{
  "n_layer": 11,
  "d_model": 448,
  "n_head": 7,
  "n_kv_head": 1,
  "head_dim": 64,
  "d_mlp": 1792,
  "vocab_size": 4529,
  "activation": "swiglu",
  "norm": "rmsnorm",
  "norm_place": "pre",
  "norm_eps": 1e-05,
  "positions": "rope",
  "rope_base": 10000.0,
  "rope_fraction": 0.5,
  "qk_norm": false,
  "attn_scale": 0.125,
  "bias": "none",
  "tie_embeddings": false,
  "parallel_block": false,
  "init": "uniform",
  "init_std_qkv": 0.0236,
  "init_std_o": 0.0236,
  "init_std_up": 0.0236,
  "init_std_down": 0.0,
  "optimizer": "adamw",
  "lr": 0.00122,
  "lr_mult_o": 0.999,
  "lr_mult_up": 1.03,
  "beta1": 0.9,
  "beta2": 0.95,
  "lr_head": 0.00541,
  "warmup_steps": 431,
  "schedule": "wsd",
  "decay_fraction": 1.0,
  "decay_shape": "linear",
  "final_lr_fraction": 0.0,
  "batch_tokens": 131072,
  "seq_len": 512,
  "doc_mask": true,
  "train_tokens": 630800000,
  "steps": 4813,
  "dataset": "wikipedia_en"
}
Each number is 500 + 25 x the weight over its row's rms, rounded and kept within 0 to 999. Layers, rows and columns count from 0. Numbers have three digits each. The size before them is the row's rms in percent of the matrix's.

# down: layer 6 MLP down (transposed), 1792x448, rms 0.0286, rows 1744-1774, columns 0-63
# gate: layer 6 MLP gate, 1792x448, rms 0.0385, rows 1745-1775, columns 0-63
# up: layer 6 MLP up, 1792x448, rms 0.0381, rows 1745-1775, columns 0-63
down1744 102:523541503516553511481501534558496519477531487510531482495480507512529491523518495491503494515523498516544483498486525528536547425483503530528451504553500505500555498489540492456480485515503472
gate1745 098:516495471495481531507497500526520503516506496524477476479524471475491446522470515499486498494506517478476467503497503525451476515519554484539517487515511487499501492491502494462543491506504498
up1745 095:460500469493485485529522499523521514489514511437503554480485500543511504493485466492507504501548489460475540546488510528492530507531507490513488516492538495493481480458554527512498545538529509
down1745 095:488504461519539556499523509513501499479511505485475502498502459480508509549483495482505526486501502520494511498495517505481477481436455506535528481504488530475480471507468487487523489504529529
gate1746 100:524505517474502507547472450535532502458506548507532518467527498454538510495476486487498486519485520487467505507507500542472534477529498495555464496485524519492490509510458484530466507501455446
up1746 099:503481521526468447476509517493486515505476479493498526575477477501471460514505495468493503484523533481525507477480505531445471543524482468510532533483523480481471509505517508494467523472532505
down1746 099:483485461517525467502497489506513513539504516529479482489483509494519469503533499535532487509535497518454502517550510478476470449459470491539559510466501495487508512521492424519476490504510520
gate1747 104:486515458509521483471492511476508470553456454479463482472490528513506465511494549481501505555466458491489470521503507499477490497508533506514522471478461500527549538462525461513490494491449496
up1747 100:513476474517495471511507531479498533500505523548474483511496484523503500491532485492492470504472561477491508448534486509505463473454467481455499478518473488502485483472501463483467498489543463
down1747 102:485472499519477499460538472537514551501509468538454514496491478468532491507467529511462502482429492533507472488533502497504532505479491498487486515546510496518471489491528507456487506471492517
gate1748 095:476496507527455504480482550510500497493523466455499543463520477478479500534487540535567502538463537510533539434540534519467499509518489501469518547491540510467516529518506485478492525453514506
up1748 102:470528515541506474468483522498509485529524427476507503489489472501528525537469545482532465471509500541484446453539485510497528465535465492480504515513507480528503506492518537536479513455499514
down1748 098:494497474495487489486543499532486513538480514474553516505529463543463474495529500513513483486492453494504484526562501512475540491504533533488509519500482510512519489468520501496491466494511494
gate1749 097:506513478505510563499521495527516491477492446494471536511453477514479518537539497464504475535475501531498504511470509487481511538510492497484494532460503525473503507486535513530486449480523471
up1749 098:493497499459528495495479484497510497461475534507531529521482499487497501510525499501462496435527508543484522497480464522472497487529486505457498521501511496488536517474550498473472468531526553
down1749 098:517490462510488502529490489548520516484485505533511538491492529536444459514532482484488497469465496495505507504489497553534469478479504533530508536539507537491515468538474547501513505492484454
gate1750 098:475468546476488507537457484493529479537497510535445530502538528515471522537488505480518476498504436509531500471450490486464518456502478470514489475473508499512557489533532517538508495462516495
up1750 098:478503559489547476503496478494526501540455519492492488534485510528491462531517550523507503506478512452492484478529536462507526485534483454530515497518477499487484472500531477499492425477501537
down1750 098:463516471527493501455518516485507512503496496486531467531499464516509507479456546471505504488472490484511489518505504488502531508514505525456487498550470510525470497539479466475502491459472488
gate1751 102:509499455496498481547496521502492492487529524498511553458494528474487511487468490521469462509452511500453499482534481498512513500534516499487504428507508467541508484470508462499523530515489493
up1751 101:505468512482494507510504501506462494495534502514490542507518542489524501521532505484446521487449480468504444512534492460490538522524486519478525512489488481525508470485471464507495522489472563
down1751 094:500526504473467503492492503518515511521530520486505449522520518503544508515479501503479548486509509483538486475489499533474513490447491496528519526542516518511562482498475509464490524495504509
gate1752 101:451512489488466480481515492500490549533468534481503494479504483536524475457442523527479519510512493503508525471529504518517560494524474494522520512525479528486550507521499527478496477500475482
up1752 104:466475497511537477500509510482501503511478515488493522517460473518480517465484533535522458487519493487551520536484552484495489497469511521503466505530491468529544476483536432527476480571443508
down1752 105:529506525489448519490502524456500516503478503545491501482518495478520527460514510454466481482523498473503469487458496461484530498542514507503473533503487480456509464498464505502502501511526515
gate1753 096:525491501503518534475460459512512528464517485530505449493501495477468501500503548453541470553465505512486494492489504529522508536511482493530520484495505544500541561521463498472465466461507515
up1753 094:490522455463479515545506507502495475459476474500474487567537492497494521463469535532528514462515508508477465470492470511500508521499489514464546503510457504517517464513511499519517473532494535
down1753 097:508499529523486503518529482479517501517508516500490481538528454464530508491518464465475522502479494534506499502507541464558534495472492552535472528504539488472540473471526480465513476510499523
gate1754 104:507510460534475497516510542495517512489530505535465498522524510493501496521510516466536523492513483509524502480511508456518494520514499492519473508527491474469534495487483503474522543495445497
up1754 099:489534474536484514483466491466504504500544522496541509531523503506490495484509524510500503493481504497473542487468506509501476516489544513535452475443473470558510488471502461489520528496518519
down1754 100:508516522471523505542504520508501521525526457499513473500459515545495484487448531497525462538552440534493534480487481523483539508525516501499503501520514513499500506490438451509517485468486487
gate1755 097:525532462513472494515524492515528519522543507523446461529513463518516487463497505518539546469507475538495474507508500484495512536509503533498431475505467543489513540530462523482457553462496471
up1755 095:518475512515489471533541493479470525530553484461524534513535523468524470478490516558516516485488490527505492512524466527471545532545509534479528519476498491472470544516511530518497504491495538
down1755 095:511518528490473488490515490496523516478499504475515504475496490529527515538448512499463464538484485485482486498509500477546501484490487519525493487536489494524497486512469553524520511507528490
gate1756 102:522486498458513483509475502492489527498512491524481495460491499457517485467487503508525491498503489483513547471472520534485456518506447493492474494509492527464510476460543499505527498482514463
up1756 101:481482515493526513524535517470465533473523506478520518484512491481525508470465535524480540514521501509504519468545467471507526477524499474493506520501504492485497510525451475468467475501515536
down1756 101:480490516524499524485530485476528486467521483527426475513523503530534513501461531503447497527456489493480496546476505549495486509479487491490479488546541528511511505499511519507507519532510521
gate1757 105:544526448509504474517466521503513501490557496502522457481466490460452438471501476530481484464514549497484483503500529521519488502511486516495492509487502520468502495513497476498500494495528463
up1757 099:488497507489486512467485449468489505487485518477487556471480497518474514504484497471506460545490494535494519473529505513491459488511527500476496477504521491488483453527538435455491490515523505
down1757 098:552530514528505516530475497507508473482495508528459526509533524510489501439475451477500507497484503524498477521522464469519525451468525490520526519541514525517506501502560530504487474469509499
gate1758 098:531506481489467493507490482511469488523497494500538529468521483504461531497520516471518454468491531491491470469477510489463489508504508447495488495489487518482520471486462508498564518520502521
up1758 103:525494503524516474463515506505488533464496496492475473490485522502475520462509507543518461482515548525507488516507527541505524462496469542486495530582533503522525523507523528488535537512553483
down1758 105:498532467453503518487484525449570511494473506508455508490495477490493513522513491502481544512539500528509460499540519520477522496499521516478516507484504514465499545511555478540502492517501512
gate1759 102:489466506513483512483507524479501506475484484536531504511521534541473477466468466520461509519524473492502487482481488501478488478481485444494476500443487490500475505480529462498498496496506491
up1759 099:459498449538519518479514503499521501489512450509506490537501490455476488474525501526474532483483526505504507457551508454533487465457508533520501457426497495469491506524465493532506506496500521
down1759 097:528501495471500503509537500536533506509494448533503544485478526492471487445469469503540465493497522486515454538528488489459489504528538494505532471505476518512490506519519509543488453502494515
gate1760 098:523481542523497538498490515475507522482470473521479470484477526498489494557468527489493441506508482479528525507505542497520519489558484516523524466473554468525499525508477483510484502508442480
up1760 097:492542486482520540505530515479537465490486527503511520536489524499490497528464520536470486509478500507476478551533500505487461496499505502494516496461528546503521479480485527510458485492519537
down1760 096:506497496527505498490480463522472474506456482501470522467575503541504543482597481496533497481470514514483529503497528484526481521501490493485549474481474528460517534493553452486491525485504499
gate1761 099:499533479518486460488494490499503469490505551512526530484498482523493457453521512500516473493525497524451515536493499458504523509483515531457512500538520501509525527496510518528501532518473487
up1761 098:465467517527477520508544493475506475496490492476495500497528464507490495490487540541559490454504478486452558481520496483524468491548528474486497487501488536504490519465519483501465487534489497
down1761 099:552516496467517459498530497511526515458492467546461457471474483519484529480505487475462477470494525500528460527543509544506510512468527470478522511460508483477466469470503508507529506497546488
gate1762 097:475485495470491495510485472463517484482474526533481524504500505542452482452550506489484499497503481487500495508493518539515519464506440502469489447519490530554491517521491507513527500495512474
up1762 097:494523465534507510452504547524449504510463498488487498511507538466491511462509518486515474526467516438486520499488511481478476507514534462510487500536535494486501468496497442471491494505531506
down1762 098:504511515515476475529517471497521545496476534469547522479508490490483502495509506472512548487551464502530484502472493482483495556526517484542503491451513520428518505457526500482551495430539496
gate1763 100:460487462520483512525526562480459496489465475535458480527500502524520523517517499479537511505524498525495527519453504492446487511509475521488465469485476496484498481485502477502513533514450481
up1763 101:462490498465508496488488535478440467483439461541505476495510517488521503485506481494509512488529495531489550523503473525474535522561507505511472495552506517497498502481489479488491538470513482
down1763 098:509523504486472480484490485539513476459488516500485471476484486479503511528502478458489487503506504486508481532540496462527490508538478465493484521469557531472483464515458490497529487503493452
gate1764 102:517486509491483488555469464493527512529463488471471524520472494494488471505506484552494493474509509530507458490542512479486485451487486482452517484477523482478496520504505465501499517510513522
up1764 099:541513469538495507495461509468490474508482511513474477502440510517480473473514463459514510472552497484468494506507516463510519444546501486521524470486502488474465494501503470534481481487451469
down1764 103:485462499485470521536514523492526477467502484497461499504518482526486511526497504495502507452470494490531534522508516507535529539474518458505529511471510515503498519520493496515484527453536503
gate1765 100:553491472557528538522486478504537452497505489507516505513498540510517514477508511544517504463489462482459522442455500507482445470479482478533481483499536459479480467544551496472472454477486496
up1765 099:462493518491517517499521484486505529481485485540520495543474526513465476480518536497565533450477489491451513478488491533493519510519472540509500510472497466530465481546485507506517455505488539
down1765 104:503493478489503497484493475514501464514482483482466486480427498548542508543549443474508497480487478493541472497536516515529523520447546463467461505506512487530523545518480466495468518513554450
gate1766 100:490496523478476441491517434452528516501505552558510494490522487509519453507518523474500474526469504515536513482466459539515482509512460448498493506499476478477504515554498528522455543526505483
up1766 104:501534565495504514534506522472505482458446477476483481484478522526530498464528527493460507563471476530481460483527535492467535499511477466526511530523503510517490469487481497493540513468520452
down1766 104:491527438498538558522498483529482507495519515469523527499481528531533545485518490480547511494528484496501462513507467490482483501501512542557473509496510530505492506535514487488526534499472512
gate1767 100:488499523548484451511528501493501521458464531529482510471531522522543459515525561449491502502523488563513461465518539534508506572508517507508527557508515505476539482491524548491537496496505512
up1767 099:505500508490469500471474512525502499477501499464528482560483447504471549518506538470494514457463477491500512513503464502497464480500524532501497491504478482500471471537467496500454506529517537
down1767 100:498512516493519497526507488463491476480466529507505517504498530496514482500474517518528517523471494497514467453549506478527504522506478542500504478513543514477479538497512507504519496540525471
gate1768 097:520486509527465485517509527552509513515555477538507481517486486468532488485563490489525487496520517505497477559490505466512471540515443521531445541497464492486462464447503494547526521508518518
up1768 095:516495499463475512518486505464528508426539521510471460505475523512520494493537468495515467485529501486515532524522513480475488500483439497472502537484477482495496508468508474539519523523538476
down1768 095:441478474510503519479472501516475523477471492513508467494473489453546524495483515525499499484489494497500523468511496512523502530469522497441475486488493521511489508509497496521481511482497496
gate1769 096:522476465515504452487458526531522459499492485529520483535488474522468489534478533508526455525510519530523512537487502514483500478501485470519478475518534539487519531525523488509530520465502484
up1769 096:565528477491470453528481501467481491519491524503500505449524507516536533522490492510461467514496491488506504510466492474584479465501531471515477451487491499481516505463506505519520489471470465
down1769 097:491554545469508515507519530562509480547528479475516465472483526537479516501536499483501548505495490518507469486491490462459477488466522520504510496536522515512489552476518534502476507453514468
gate1770 095:496532479527554481525510494501486527487449493522529505510493515483483478472474499483505536516539515508466487493505546560548472514509502494543478502483516545491480500511460509485529520489510541
up1770 095:524485538524547513464487456477553547477520504537537511525466478479505495474525504511503519474514514470492466429499496497478503534520502494505480472478511549488502499444493501495476521518468507
down1770 096:474472499515454536522494500532523481519491488513484498490515485508482522510516507461465530485512452519491496550526545510509497513521511546482484448547474462470510518560501510517518479495522480
gate1771 091:445517504482426487527518526499544482511522528507511486504494525474469455489503485471503528510519518488474512500535523530528522487519500485504488486491481464499478489514530497480494492492513489
up1771 095:460477481472541516505509505461530505503475497523526461512470500531539517505478480442537486492533485535490513476513524515520509503502523529534482518461508446510496535436519499487480505449509512
down1771 095:486516508482496499535555511471531497482495474491539521537511530512501472489502505454496478455476513537476499483482503474525536490547467489484472453494513482499478481514505514484496479516482425
gate1772 102:495501472508475495493515498456575501501463500453481537491502534542506497479489499498444503495509502450483475497508467541477532518499458488453477476524519486508528511476493475462542471525514540
up1772 101:482494533528519520530508507557534476472446506523519508507497506493539477511530489476489537512517474503514520493527471494528518496512475550468512483547502456486513502513545454483500508493542485
down1772 102:486514513442463511469534480512516507491489516474512492490491547489487461559502491527501499517505506553460461475508492487517485515517472482521485512494519494512501486451482479452520513510483497
gate1773 102:483479554500473517491510477457456488503491451500517489500533457514506517485530490472523554480499513471514483459491514507487479472519513530507493496502484500481510503488508448523543506487461530
up1773 101:517503514491504551462500533499529491521494530489477509483536472515505477543496463509461496478487515529472501532501488504500496469447543513499508498516472521509528484501497506478541546489488478
down1773 104:538508495547516534532543498507526446461496482499507479467564458509495500501447517493497523524419498512518490490489515463505473520507500487513495518501501537537459480475486504506489508518456469
gate1774 103:527514507480490510477527461472450527532488494476464471528494536467472463541495501516514468507489456522483507498467489454561482519541488469523486487565494482492488482546504462526473527491509493
up1774 102:449493489514533502483524508559506498519510498448518496513501466506540520532531519458498543492482513465501457489459489524484492507514494495493529515499528509505485464527462521530497470499456520
down1774 105:505464507511499523466431490568429452475483485483525493517525516525528495457512454483518475473497478512528508507523470514506484528529511489521535530496454517534519430481493528497498531541450486
gate1775 102:524489494502515443512467497551484505505486513485526480481518484455538541485489501505503469498463495489498519471454513562477524521550504504476513470490492537479527509541467470453522477470485517
up1775 101:533505470481481481471509499448536543544518492491536505496499510536527450499518503491540485490479523495540538551451448494463513521460520496496498483486514505535482513483435448504466482477484531